config = dict(
    d_model=96,
    n_head=2,
    d_mlp=768,
    vocab_size=8192,
    norm_place='pre',
    lr=0.00623,
    grad_clip=2.0,
    decay_shape='linear',
    final_lr_fraction=0.0,
    z_loss=1e-05,
)
Each number is 500 + 40 x the weight over its row's rms, rounded and kept within 0 to 999. Layers, rows and columns count from 0. Numbers have three digits each. The size before them is the row's rms in percent of the matrix's.

# down: layer 7 MLP down (transposed), 768x96, rms 0.0962, rows 12-80, columns 0-95
# up: layer 7 MLP up, 768x96, rms 0.0962, rows 13-81, columns 0-95
down12 099:510492509495496520537555477569528459529508568541449453464492481457518424542462468470526529471545503542529525414554535521466504503520490470548467519537484527482554459402458420512581468439425532467557509414499542485552495494563529491499495536498526526515486438444576512539523446508477475467
up13 095:477477518470447451520492452498476512475480491408443463486493447480494501495485551511469498458446483468472441438438486496490397552482515481490496444540457552469606542487488494399477519523446520455476488532490527537471495569460462496528475559494505556510541555529576420462517550546513526542
down13 098:494492609539472520458500505494474474583561411475474491482483542455505481485550478452499527501529497522479529522490443548553495475432541518414469503456564555493510495551511523446531499557471474470419543543462545515465462533508466585420520477492438525517451467525432507515575517490492457476
up14 097:514484536500535507499515576525519473467526604500457559461494482471441481505432503506517513487419528563547562510409536538447490445544483502471522561501527412457551412394502522522465509505482460510505523531536493540541536495516473551473514512552511487512535515494430534540492503471565443451
down14 087:553505482536523463459566529481531486512480526498488491476472480517538594414501521488506468488496473509538482543560522523477503501502504496469571543487548486448550500478528507431535608525505433565523525410483461468500564543497461583462414508476524486571520514499470496508478425562479584539
up15 112:457485550527417462533471463446495468498489443449453540515528435505488442477546445481461470584490472445536491524501509499477513503457530418473458560555571449472464474525497483418536482503508518501512504437494550526541538472493454575554498494527543460508397461489579451517485472509468442505
down15 132:568470499512521545447470565607507531476460561516555493526484468470479589481468512483512410508473546576431511526502573482521510484535564516482479457544477520560537546466552512483496507536540506477482436513522534502456506535514573402499417479469489498494490533532538461533541432491475468520
up16 112:450407573517437529524479530524450562539494513503523480540525486542488500488492524536463499512523426500583616492505495476477463567477476438458442563516413499507480496573505515507515460482465500582512481564458507510486554570422541432519504549507516521494524487468460470463526517510547501456
down16 107:478460503557509462468552482476523541436499491458476552455568528543578478503515370480510513497491441526507431532523517519455519536449457495538465568460609503513537515532460461486441565452491467470482482446480502491473470490392497538505509480471515493534503459491485426531495480496488550575
up17 101:426519532519477477550448494532472449450484522497458490468463467450465554492519472574469485381430508461520550491528511514506413526514403557529454517552526581480484463470498422535447513521496514580463519515437454444498476522526516527502511537513532490514462504528446529483516451462531541556
down17 121:518481525417464463565411430552462528557467466559501519458483460516548479459554580479515400547549495482502461466500458509550439495514485467472489511510491530522535461494467513499538455580510484495508475540454511454552575573476434450460485408486501524528467518474532518526532466447500497493
up18 093:445500442477498526505569553467494482482451525503476441482512446537446476491452526555523452539530438411452540461508489516417488423464502466559552449470523496463498502504475512532534468557490524512498494508490546503497542432446498573505456517434475459573487557478496574490489554549475411552
down18 079:561513484501496472526482568465525475511518503483534534431564560516509504538464425551604518470521439561500461525528538512534509436548558498461495566563469523469538425533556465467496483446463531456505537540452544521529523524481518469483447496483507536562513482466505465463499443485565591433
up19 091:463401480526527443510515539507552436561489479594513471505475418521572540480506451556502550575490470447536467479425454485506495481536463492491558544567448474597551519551501547520440464513529496511542497476491457486481479513421456524438486450491534534491484513455503534496494513484553521522
down19 099:515521445463597458472526475481506529480579482535509531493570571522540520486499467505453556483458493497531530463522443465423535516531460471495477450528480543482511580483427530538568501449576467503506414457518475542467520475457518450544429477501509551536472529417543431510516482522489471544
up20 088:500533538452502496535519520552479512464403450516461461496479491481517496444501476468493453450486497499509469520501544439474578497540448452480467456437572392440552467497568495468514477466470416556518480480524524518542551502487523503433480492461535489507453472575429582544500486430537470514
down20 077:503554484517554487527524541507503506508464530407457512448465503555433504530536497453491489527525469532510419496521546510527484511462568469529479462515420459477485495422493470457517456469499522543426514566460529478450472530544440458492533583469558524489494538551467488597494423553470429472
up21 098:498454565440474487575482495511499524482447490449446457512498511530408460487506515442529489483525485409466532538508493590583464533484574546435552558482505443448537517445483500558517462518526500484491459512523491483487499555470480488443532462455550503562464557533495492463454515441505594515
down21 112:507518516518521472545505556544569531579505507396473525489409506492466597548509475487551567540432514496449504486516525541393497488447524427485572508405534536446573483492509484533501506530440502474476500493551499475476486491529432541479467473440505494524548535505470488506451517476497495509
up22 101:420455509530542536494491544486526470511485496450490497428530511431478516496473503447437539566540514466457457563481557554433475481454420454483483498510528509541525561510539433496513478547451564438435520504510496488614512472451550432520465454550510474479516496493475541498474478499525594501
down22 110:391491445513464509540520547541478543486497539493453451469435507542509580505563472504463486490478574531429453528487579467524571474505523533409555473539595430501505468505410510428468494521527518458527544497480505496467496517467492471557497502452493507507445482536516479519455507457509436490
up23 108:523480484497442551439502498485523498505505558467485423464507507487550506516481470466570531516452589531500509502554517528596529491461508461444568511507533411497491591528486478507459524516454554535434516530538469454556483444540565535476506415590532539454490530511490479437526527451484474515
down23 121:551528481560493457455482431543528527565508463459498491489526477490430544546504525516446486551446492568511528556549425470521488519596528460496408500495554518475445587497535491527459501511577557462481521552484486548502534547505511541516524497502550514496430496465528444529425478538444458519
up24 091:482488609553523479496553555566579529489567499546503545480545463492485489428523467495536497515529513489558486465567528429487548481519563523431479482470512524510503497537486491495549484561522483586461528493555521521458489499563607512522503475469436540442585443474470493505507541461515514471
down24 083:544517472512535459462509512574455558465440514537517485543553481535531589549502505463460451521551568477565482476515487513452478553505538549538528483423524578439571516531495454523577500503516580591529533490514494481520483469566492454477470479482545489590536519472513464451515499546518499532
up25 100:517569541509480530511606456508522484565525546450419478515505502534509585463525496434558481565439482504479451533470490460582542468560520495500441454479496479485483497622535486542527558444480438473471475512543535530469502509483471486474438428484511519476536515493480515466566517484509451530
down25 107:495466481495585516539484444511501570491535475555507555478581546507602468493509569505452423536518467513514505536547474502514495471486535547508504482556525499556533512485406509510523460496549522519478456576481531452511567559564489473474439445447525541461457478458502449465512545499520408494
up26 085:422480502475481506532530500518528544571498475501484555496512536501449453592486542438549489503440491620467519467448531494460463512502552477527443472480484557530587550446497526494495498516526466508443559516558467546506469462513546458481487485525478448426401461507470503487471511474469532416
down26 089:457486523546570505464470456502428521453503497471479476422487477514486540456464503494486402435545562444538491474482555464559518537400439500440448471381520510507469463461578471465534506550541478491449510518503498529509502485494545505481487497516562527514414538538521497445452521509502509469
up27 099:510502422505535516515481465460526463472488537476423540464507488482498500454461496479529542460569541487517371573497518487543420522511499537406499514560486477525550533499549508530522524506490461497435445560471491501508500523467454555513471469483518524480461492530556531427489395591483508444
down27 078:518504491590543537504514532441547467600390451412515496525603481483503494449437542475444544534458475518558523499507523523469521455519476531438517443573492514519505480476468525487538469520440525462474486522489575483482513547476557479468575515465470435531516490484486514438477477484496520539
up28 095:453466488509500523508517526563445478494477475467510584507552431490546554505504518553509507505445469528447442445452577537539476499577518461508549518470475484548499495471472484519531479592514486519472428512511593495587421471472572493536454495474538461499476489505507524524486438594555497461
down28 094:531507545507532502500452460462508570576500544560547430546512508525490492483571514561448433543541450483511512527571489428521515464500554613467487471464483496576475573530528473496534564514570500462527499496506537509541523511489535601524472493539483522532496514534548438554485541453490516481
up29 114:525416531432564419491432481483554551594506526486473404510521542507482549510470527462527474508439501453466517513494483506452560478496464452531527496498452412491516491478495486470521575548538543457548544592454480486518520533487554493485536497475502506468518455478501540526554425441554492496
down29 099:479493561504502448516525549519448477535478529478508576549478522568491547450469514509499488502582563531534507493507537553466512495508540579493502543487529480507502475527493479541522523569574497546528556503522522624455463529502539546517574476456590410545525567482477482557489526516465442484
up30 097:521524519514505470509470571505473558474486494488495519546416539526453559501470533575501439548491540427540511446534481433534470504490446531529482521499506510478504457519474468530406494461590467476491605561509481423474487459522496535536454443536427467493487478487540449424500501441559514481
down30 108:490488563547515479508493502528475445548488518475555499499449446512492500580522506490471456506436521446471585447566497528507538522457512466406392394506495582517507470469509499534556500541467523503475524495525542480528440543551526441532564494487469512410487498472484452558533497469506544481
up31 092:480432476400500509506503558478471492525513540488519422452550496478508544543527485549417399488529498529506452472505467510553471536467452498500502533525535491573562454528486552560459551484499469464536513438536557544436564518486517459510535477506422450522484497541525494493411484544568512524
down31 085:487492492488438489440439514449491472538541455502469512466505477469473490469489584508487433552505463508518538542458532485499455533527492498485530504508440463478494491469564545563508517574532471436520532474572483501513608553533491477490368492485576549476467500571498484464562508472424546473
up32 098:549455440483515469435525508551551495576489492520535503483497527463467446524451510488549542500489447493478512486522458419518534458528510463461449573525529447557512477480487606486527532536523468470471495545482459485384574519524427546454449495565480467435485560512518495507467540512569498502
down32 106:499496518484432487507507430516474533503455436410549523583509454470509527463503484523514539481483460438492506475495507500453490533467468526483492427453563522479506559536470458499505526548412472489524559442520446517486525389500452488517488454489461596548554554503486500465543505554477485597
up33 106:491500513483507563588507525535413428480464454498455505542489449529487557517494453522468489450531496422496403514483517568525531573544492493576509552525524452521478543501524517490481480504431551544487539490489502552499534462576523506534483432576487526487515432524508412471556514449537517487
down33 128:479532541572482521517490542509421490589531465482464547530525560517532495524500515469600524507479484482511468554448490469560418461521462444536544494481500457591498473504443531500527493504525437525534484518509449500485519533553473467511557513463457543532569503429477425546498559409478459478
up34 079:432506620483512431506516507525469571447544538540546505563517516448522527459496532536425504513430479425550477533548515524513514425453519456540414484450529456587530499521452510541483497504457422516465551476490541506499449480542517514479469526538454501558509464504499514501450466471456481478
down34 073:485498481439493524547529462473500528495465485449498513451497480477500494437521477491453452428485461454507504511520503477478441518441532482505426551518548498522541482475434435432516485464472449455465457483533440383546469481544547508492393463441485524466574512486476509542508437604492503526
up35 100:520478447482562482538484566471546510483438517483504474447444447507494539494511479530464474505466515490523483457553562486477489574457513574514441568470547496560480595468507473517550476495492485515501459500551504527547573509541526449438537570392478494542458530487452548488435474493429535456
down35 108:483511561568481496510449468587530501533446501533462534498491465445525539495515519465479494454509486480493537551430492504548530502593488499526466494582458570481563451472463546478430501527430461510555533542451571483449427453490484436465453485490440523459507470506500470583497492420512507502
up36 104:472508525498485510518547475562551493498446458472469458576460539459458464463511463492458467486491531457430503461529481514520452480467530513499489509476561543530513480449530504464506493602450385465512561471466545425516512496533465540507586540501592496531514520512481566441565545474571515525
down36 117:547493518453452508525512586541539461545575511488546517538485544507541470460558505435526536464442527501507512516544442442398507508496475510526489476538520509495531495525432460497468479593518527450572497503479486530522508529468476483603470496592390492548439530529500544516516503499455525492
up37 083:431486535450443519557496497563489525496471473490481459481504537526511529460534576559483441530429443522466495482464416462521479488426521502522424547531494501458420456407510540438459494541537557471435516530510496496548508535502568476484519528466441507472538482498514540476516553428429532475
down37 070:525516513512530528560468617493466585516496513509408489494525589475467544535474449487426434535545490542537497510432446445454535420456515532465488512500506455470504483586544531439500528440536495536475570532505431514533523552475507544483497541471498498451529522534482486501520487526459465538
up38 111:468509594498468551519486515516480558504553540451504504447462533489575510505498561536542527536530470568451496476374552564526433514492527452532505504533479492511525515526501489556533459452485503466496509546564477422518558455440489477455405498465524528430468527507449535462530525552522523490
down38 091:552471417502513497478476520489577587507483532473552466508437484488503493400478493517488529448470474476509512441470549543481468455438517472482503514439507457501485527549442488469385507480538462500592478552462460464424509484492549465485523533507548441495501482568430468505427469530526478511
up39 108:584453569519476476465502483558542492515555484446488564465528486469437548445500519527509536538497439573605518505497522493494520529496544464452425492525438513519504499542490457512475540454476461526513467522581539514496414529425416457475490467482465519523474537518492475559473517558438454471
down39 108:494552518505429451468451465431454460485450462520492517489481521500484469484515570571480439598546552480528419455512526553479521457521491524444422509575540481455557517511465530516487542412471523488490536429554481485502429472449489528514504460526519450481508502504449542518468523436517567507
up40 089:565473563448532506557448553485530428521512553534546475563536593495556551482495569483481568479502514526459523457505460557590475464472507475530533399538503447520520479531536477468444495529561463532463522485473438532524462504494570441498522476501519486523447485564501433478483483500477511460
down40 076:527535484487534493555478529582528593529461493469486479425561518491487503472469486503515512459560552457429523531570468482530480484518470567438553516463508531493532518439429451513485506499558506479435420474522571495476522478493454510498477485453426415516569547521486496517450554563531454484
up41 094:501463475451549486602479480525547518430402529474471487479503503496469460527461480492499474475531491457500552462482544560521477546500505467490583516515544495540486479502562509510459535473593484580498537455483530575569508524475429433511567464494522485531510586450472498490438481545515554555
down41 097:542488575507456504539559459547516488560457515430484504515517561516466503520451522475619509464487513534472553469514513433430533482528534461513514510473480519541452442480551478497490495542560501555396504564519592514478438446466543494501497537423569497467520535540505454522452480523514485481
up42 095:435506475470466509470523597490474457460548536466462513539511424549518556511509463524559529473540517579465447503480463568497498514544515453543550420453448450407505483526529473524487455467525523531523483486534443513535445475432513452586554441495485513491535550486466464462467569504514499486
down42 091:473465533445455501480532461533475511515549458487470458540492446416491491515572501532521531423542512491496550515563472466462422621538493506553470522501497481491535504513397417486454516529492536524468489515479522504524526504455620532487490466511412434435490470514502539466494506520530511488
up43 103:467445497465433461522585481486471503540549495584437565476524453549522493487528506527483552472565412534461489463515491478491571485501455457507511524542528551471544583499498467571470549470470469496479432505492494522517473552564478491541423457484434421463432480535481538462491474527519470491
down43 090:527402488541584475558468490476516418536460504423450506531489479463510532495507537463494552494447473583447480496486522483490457521470470491499582448452529540510508474536440525542509484464488591544505552519481550454501475506484440504494493473595486502446479499528514550392482508538546506547
up44 107:554512511440536502506559483542502531470487557482472477534546478509497473545530504530527503463494485511457563480532474458567568551518583557530555533503495503457490502473556532569503502609494490535516541489553512583507457452527477411545519484485488483470546493562508556447448475389485524549
down44 107:516472459515489511445489510492523488468538363486438553462502480465475500506505560485431476518541511586504520441527539512458455478534559447538383526535498523439557489479528534507575524506438555521514465414450524485509526545494541518502454569515509492423492500501470514509526438472511525490
up45 098:484512455477514512502461536453531483479537552509579543539530468477447454485531469494503566440449520471547536441489454529510474562475539433510450449553537485538514531559580564440457497486496548489471480465565470535455549509516431586504510515491489477576475546463469500508430572527551536481
down45 099:493506422479478531507516553522503490606498509415573531496508491526413465471448521515457550496391520508511476499516532506496513570549533523483465480496525453609500512455469477504495491448411569428586494501513502523532546449474537484527476484543437513503504498425528510493510509453521508467
up46 094:556494459496474446457569457507477462520440506533434489403541511440458416484481445479570512472442561462429492476511487534474498557494491437471462555517478509495544504534459489470413510447436494517497433439573501534500511485513525469521531460480476444461529452505513423490534466454532516475
down46 087:491447515526508568543508522462515446499524465455524492546482455500501553476424566569408477562466509599494506531491469464562455479409497549526556512474558501511519451496530513523493515549512544496458468562460476499508527440525500465459544518526467416476520507441583532480493456486562466535
up47 092:550475534507409512553542500462548451492475440498492532473556549577445508479472537579461537499484444478552590498496490542550541486571444575499502521498511540507493536473492440500463530516551472482488418473510455527531523509447497506493500548539463484551504593462476523467477436488583542502
down47 101:543495475424495499498466505439490554549590536549455433552537501485556524470570471484471452534466477505499497567501437589552503539495498458534461506494451523488581513489471445466479531509501502559528545493546511554458569488507510495416482478548512500419528487477534447466456532493460443431
up48 110:511551465492554505544500433524538484450481543559453493534504468577505530410514469459626508526534462524507475486505497414529512469532477592529524487491513454486533507457530466444504485526510481478439426551491504506519532531549506495436487465521543513540538551538517475504576525495540513390
down48 109:530476459458492473499553536528514476532520477419444444519558478471473500495480501458513492586486533521492469457456560564497440550428602461491509561495461515543529584525514519533589489447482477519550472433514512556431440537504565484546450487484465522436477502514514516543483530543526464493
up49 085:462467484447534468420469481542520464570554499513521483375531487518552517494535495443507513487532522516417465492492526560481499402430519471484508464479538554461496537532540494473483547494520448536490496452519489504493539551538503448451454530521589505485504482539447567552521561525493451581
down49 077:413439595512528551504478520518519533541459491498493572537557492550544556540533528490471427545464457550469502490477542476552500506518535564453546409490513505553559476519547512502546575450505473477519524572567527526458552475539538464498533475510478468570508501482515489472450511548567474539
up50 097:476493471523516521503448529536464438524481516477511500451530536519490520495472555461515530491405540501445494468501463483554504509540546519494492400584537455516482583485572532437471528510552412547501435506518493563470470458528547491512544513591522476508564560532546507555500489469538444434
down50 113:505491450535421530532538503546529541463495503506458466573510517522449505475505441561465503484504509494454574541515548505536536505547511522464557550578443493444484443489586487496456487490512514469540477463457467461574509536558548482468535452520485563423488464520473452514511441428578514427
up51 083:452538446508490495461551533516525437494418558494635513508467533521481516501496429490463553454436514451458457478540490450510493504506536528546531444501444461529528516488522513436495524469478410521594532513445535516517521541545443469523496520538521488478496486486515525469439559500506496608
down51 071:512464491529504449398428565533489464510490555516423501514520444482470538527528490511434455549475579481595519459544502540512472430510520510390536518527495493536548529490495503461496482519502585532445517490505498547557492491468532477537507518447585477487490585541550497463504484490441480464
up52 100:468457469513524456569475517544556480525526505455462561518527444433537523473558499498467500480502498591502563458484424537495461503444485530527452493547456513467650504544518489552511517548496530485459553574468589561535454492533474545483508472457489543544526502528520508523495502529467493445
down52 091:500515501508507493562598500513480487528476495531526531498504441480500574517523527552497480518476527468503460525569501526549487488540547513486566522383524563491532530483479479521445470493549511497475524365618481414502472475569454531562523517526461561496533460482504541487511497522448465514
up53 089:535525505485550505490453511545448473548530466479562391476499472512505485508572503520491517455503496551476550539511480531452500460509478483521422553512499427483510442528454498530470475407532547458463458431506485448505475472552415467502417485459456557473488507507503532522550552506570594469
down53 074:468510565486500456523505495573498508529468612481496436521506497519496546491481550544511440517528531452499478477485452484332508499481460511492545480492404504496469464501509573551471544508492544506534449512448556478489477443510515469579517490475524497497476522453496478581474569519497459553
up54 093:473520467530502501512537520561468460529493519419501527492478498457472487416507480489512510482489480552633486491463498495539562450505484543477490529442503557478453535434502540415470514478483466473440460469489507440464465512539491472484509459536472517604580594503490538499519605514494451500
down54 084:482547539509476478491513455496517465527520492434461554515516541497524492510460503457537503465459522562514558464537566483447456500496486563511577485510471515498451468523504529508503544529547503594483531489430513534560468599593528599502556559455494484480500492538529462615505507490503567469
up55 097:551492477441587469444445446456450489520473469536481432474522526510479464516481519459460494519508483510599498468565592472444492550560495513475443395500435515474490542522507513477488474507568444574462430547494509505526523507493503535546540577465514508463508547470501456492502491539554476553
down55 087:474533575521504519470601470471550515459465462458455527479587492484453577500561488402497511482555540475507533472473554529487558492568534526578521524452487466448485504501422514531489457463485481575515417485573490517543483458503487509476503534434491480528450458474494501513489511430446480486
up56 105:545509474538525498480493539458541494485477448498530496504575484572508519529540523484573499505394455496509463500498537492488542525488549487552464539503594502497510500523539511479388433448481434492478462522572457548506471548535510562524489514433392481502573485506473480471483441561480542524
down56 095:437435476428488554532475588517483462568519465467516450543499519420445474483491485551477559522569540532523488478482467545565533492538482482484516523533443475536509512509501499453541463522563434538489499521535480488494515467492462532470558446451489485551505592484417455507515559532462410459
up57 106:550484577547522513592491547521497509528423560439508468548488450431500463484538506545491539502480493517472501505463549522558534463534484416516503441473514447573521583508549498499500495575469460464519454521497546466496541416422490468525527482519531501529514598500561428493481493519501474469
down57 106:554522483517513484569517508519538513426480517485485581472437467475538466552519549457548501555450480529520527530482524440474513568480496558418506501512531484539536506498412511502495493501532508470480432456470566468509463444542538555433480476454470530437592422482514465448516541460561457536
up58 099:512507510451440523483623581502508576542491526485500506496568482599513503461583477435518507508535500457504504520485513492418390555525483569504496480472458468473449520484478497524495488545552517510485501569487482495457529507568508439480477445495422496555524479553487514494522473473495511577
down58 101:569507482463548456540475489446472499504497462444570464444442441530483556474569449493504463539510535454521472567443490526416467516476532529432497452473581514519552456464522493457518434499538531472521571496518468499549466496496442401446523445519532554461483480503495500445547514458513461510
up59 099:496416460507533439552437440516532536510467516519517468527498567520575489529530482476470448547535493454460449534478455501499439438486528520524543603512474519472527502454499519511437531618478503552490549521519523484449468465521534410550538436480521451510419470505501491464530519498560509496
down59 115:499483476511462529432489555492441487544487449508499498457515512578437527461503531522525534523527441541479477462526485556573417496487525558544545492446501475505459534462476481505496488487508491495488499551498610512521468455500499454565498527461447574553508375585528530452473458494484544563
up60 075:477535440498442540511601471593513427484557539454525518566491541467460499482464584494500496444476483478499453476526568519425473488494487448479482510542441505458474496466466535491476494489417495487509525442426527498416494497464489505545499454446515449501443475590479533487495478417490483495
down60 068:455530518545500541498510503468495517491562521523513515590572576422614500552500502491508455570469564485564509484510456534530492550452545485550497507512500505506496546529509521565534551528549523556475508503572521522529513491541508495470554513569548516493541511558498567515561574528588510536
up61 095:519494511590488504506544533593494502501524539434597539525442461510515513454440477437529538497434524533502510527414542529507500437447509501518501476498489482528495510513418414513471495520470465456498541449447539499559501435485490560450488433488526563484520445485466545453454440441498522516
down61 085:525462416442513456503436493484484469545527570488559547478525512535504518502483548462529475480455512500458598474487507599554484419484538459511541405471457446488573471485469480504471517536495500530495489511515440460479469512509448493536491464534485517410491562416481545505566439520511505462
up62 096:508465597540458466495577565449538476449442481426400520481530487444525443515532475561476593536547533459475512479508471530495491532518562489510462442498473454527521470508501485516530461544513484542523495514501597564575492467480463477463508543534514509484486482558450445544528527534516467555
down62 103:466614538499495500431505537535488493533518482502457487507442493485528440503512545506530524528546484518439471588490558492607515524512473552513495479536461564437494485392501544497482507445495394523482485519564458431532507476483526515538465456567525500423493481505494475557435501479496506519
up63 084:541457431388472582470579526485457446485552527513462496426470489508559489487451500594491500498520520575468480490516543549591507408520489541571491526566529507482456460460530520538502536494506482495506472446486424505514445539516482507470522475466475492476468499538488535549446518518488561513
down63 069:527525545533502472529522530524538535498520535495441523470523502495489571620485419473534476565547545480523482514512468469479554559468478465490490475438556454456519551527501485460572506429517436551458480473596467490503525497451463574401447492469517520539532516544513539522491467538523546530
up64 108:519505471495489463600516510504441454498483557478526470512469533450502532458577509530562448502497515453440477462444512487487462504486520468442506511497521491539524492545422501465459471539498431509487454468532463557507568512487526551532524452497462430511545534561452567460488522421489585610
down64 108:490540549493471511498387452491554504496486522523481581550485453474466508416540505508500524501547414579513520530425475545502503504451474491468467494492529459497537563501468443572575500504480585462516478502518518504495508441615448546453497418489516531541483543486527500511513492523504434487
up65 102:551509598485455478545421536469514449546536496456520580554484519510400520401534468503484459488487464463479568470477479543469444517449489486496473480502530524443560572506443463463464539505533462459468447517481456494530468443548504517478478487520498442575553496476509543501531472450555529484
down65 118:548495460502472529512461420437533572520445556482512537507515527535568502532495543498443464500458430512455535506510497478498551467528465446510435497450586534522575506552510504573464469464528503462490523515493518527513546517498460482542456437561462553424556570560491561467482557522505528443
up66 087:474585503492499515583511505601489526536515450504527538509482487508454510467545566523516542587494503536583515507447431516468537420489538542552472538537518494460516517520501489505471448510495429493484503607535482415471507414447460559504519509533554490427517521482547469537504520475520491479
down66 104:547501506466574485486493500483518465498445504525481509466413448545488463522545570444539521528448496467488473473460512540512448582493430463431423501569508542505450514513496591488442511480523520459537450487528524519534433571565461444464501448458465454557559505470449491553542501497522495482
up67 084:554459508485460464559534524459505520470511513473480568554472531423434502516496517511465524479457500502509502482411427546579593535491508519526455479600529497449482521490526522515506554549504459516558551486465561559539520481492507533449470548533495455539501513545474472477514507452538395425
down67 077:505484410549485557504533461416451457468503498536524463469477438531592594483455500458465499437530491513498450455495508494546472532484540531527517469493468481473505467480558542431513591458472519444504465537504497526542518540455511460520526473576495455483535463454578496522425518552527528560
up68 089:540428435542491485417502489554443498471526540447534452560509524467493515549471473468533379501477472447453480487475470456486487565506442530466512485508460458537519458471519535483414476571560533467502532509576531484493478480530489541507534461454543571491532457491398505506508496507550482546
down68 094:541473490465586542433493502419556434470438525456508560570462515511447539544432480549466559449462544459481492431500501482491497483556492544453454537520470461476515506490472435537510574499460537511440483448500531510442482479579566517535476511494494466492500561530517523453536505444552472539
up69 094:475473457519480580492487488568555449451457557516471496471496519594522465432505490516504444535502508527530459503516514449475463422469510516487421524475515458489495480517499453495497477511564532520460435513386516537564522441569541533475439453443456450599476527515453516520511539523508507461
down69 085:509475518487533471481527552516469433536507534478513504514555544478504481469477507504602528547520473548527521514483442583491536531457487473509569518523483538491472522414515574562502507498552405589561427467510473503553502508496568565493464495527608538534479509467507556518537450518472475464
up70 108:454517464545480456531493482582570509553527506503512460508535523548513437525458488561495526511429476553514467463518518478494584527473517474451480496521447524492605495549510509518531488552447476491458415499529538453540499520441443526528513444409452480470429533537486522512488607478492488449
down70 104:507498439506509510457493557445542539489466528513522480456562530537519475498577547544434516454505476527554529521454436496465455521525502529515445526500488418424455498541488424503563503426429507516489498421496475576553527493544442461540460457449477489560515575484437509467476529523530507452
up71 082:479490506512509516479544486517515418460449504451495569520405547503541405509462445445506448432540501475528464486481502497457490593471490458501493531490524507487587498522443479520539452529525405490517528504494471508534419566548482527455475432487522491456499515547530523466439410557485500501
down71 066:415542494456457451450486556442494516525495502473425501524514491532479517512499574437509466439492483502541518415492521435520528500504586505542488475560480494541532498519567410546491410487506520423547492517536454502425451551432513485503477489496527463471462493507507447493443502570443469473
up72 117:527498491498514399545541516510521476529478518474533403569535531454519469480469491525476417545474515483521451471521563516451512505543501486577500543487536525501459470497460505475502570554466470480463459503409532482561505517492482499468493522502627430481433460460564461542484501530553528555
down72 112:449501493518564550433532533570506532475430511445557472497452460483449461474497464505506574512547480474480515503482523482494469483445505547531490596503509495458469466534511456443483546425506552546526428538461484538539407534551506575433492503516541497491516492573566508479512481512571545450
up73 101:522521574500529486575571407470501471523499505504464530466486536515470438554417408506495491491463398448546491473535497541512543509541481486519451509457585460465480439535470534494491491552502445498530495473449507522499475468435509541545502505484548447486390479454521491531518469439542505481
down73 100:538539504475548542510462477497486519453496472482481445457492427541493446498521475506429524514476525451536468517490484503474496409449514443475489428419507374597541522507523529517495499508504496467444460541574465438441478480514549549508444530517478576501546557503463480482478586507491503477
up74 104:526490486464557508592509527562486451571540591498502468543530531479471450502503449422552473463490473505575526544560493524536529502471548515462446523463487507545561434468495571524488486517493526522524508375535485504467506461501454493531473440599496519462459520501553523493496523505526486429
down74 087:509481551503491468376497486506433534507486507484439568460525562500476525507457489539450476582462481523528520590457489581434483524444461515462519445506438508502493490531521420471519514486467508540543526516550519418533495519474439405483556573489523469519499432510478529454510476505506486521
up75 109:503484471518489508502443518559544514530499482496540549541436487454539543506459541572510483481452463518472475458464477545557456479455480544540568570526518472554522424524532528484491531517518485401516505621480566553553500494517491438443573467492537460449460526468569497523510532447478537477
down75 098:452569519542506508535540508538541568487522542496517567551596463478558556517527507479548506496398512510462510498516581495552530443474603558559545442457460462470508431533462491539538470475554520483479480504424465462513527490442504461512503459503472495520510436487444517485458489479537539485
up76 115:507449553494391467500431562455544495534541497488496526501519523517484464476468505513516483549492488533452477468517393525408501551486427508569506561527554473451597489487512446511525461475469472476487493550522495554513493535485534493498426558458513491459441500540486528517525448606498489544
down76 126:549497549597468489497496482522534530426476516488470510507550488542489512586508520472520413557473590486477550562539550516486455543465544512531559409494501520485474520525531540476544524471547540460534506438463468550503482557448550422533545531484465480466399482495473496457526505494508552495
up77 103:392473506490546564511525496588474499503472522443525527499551472564470479536511496479528490471476444416513446471529520575485425490493568551525495477471489490543498522444501514511521437504544531400474494478516545549523529576480579518516546522513438566456516521522449508511525422495451466496
down77 098:509507546521576498485543462509455497502456499435548479481513525520471498491507510556523470553495499440506505548478453457570520526514470499505550505426532497448477529474495535551403542460515443514488501484472539564469381448458470438505486488555475486607450572479499568528489467451498440468
up78 098:546455450538558525489452426513517561553507457516479481469475441432462424519457498507486455467533434493453531428500535503551474487484482531494470592544518464559500487529472484468480533505475538426450557526575541537499530522488564477480534501401509505507514522500570458420501513478563539515
down78 099:525547518495495516481521453513512534502516502534513471514530461476432503563537507457479462558472509502508578419480511487465477475505456515521510492481528508503568459437502518535515474447478553478529536548488489602446495544454473412491500481535434485510536485423518581544359537489509586536
up79 084:485483488618548462526526506493433483446549471450456458551476489516564508474471520475543495525469521516443507533510467613488528509462490436481489452433475588549452511490545521544528510448482407540506509478478544544470506484495514516488484513539523465540489513547478500411472491486452494610
down79 077:434443509472496462465400552472431475470477490480512469495576532566466494505466503482437568425458483475469501467479529513518461483454460506533455442506421507441514492507488512437534482512511436477448500504457455540437548489597564449514414492501457512475510421507453481502507489486545482516
up80 106:507452536466488481533481453496477507519548549513482501434485484492473475497484445512506597572463504533475513518510534553397465472532518475479490538461550538509506497540548521514491525460509427515513487491525487489433556537502473547553517563523455512461499627481380502500590540557465465533
down80 123:472481470465455483475539492491557489525517462477519523524476462493513442445538476531512446583563540495426504496469414492446444545497524487491474437486445550448580523438527441574495473557568485530509478547560475565470501512585453529556482527494410494482525467538500500501466534537540482524
up81 112:537459541426500521500483557427568486585502451546478510514541530549520496425492495502556498446405547502525540452526442540499464536513606526504499467470518454435542513561493505505481478505431470546522504466482515503484569476494469545494499532526483450465518556542499608496492512543547469456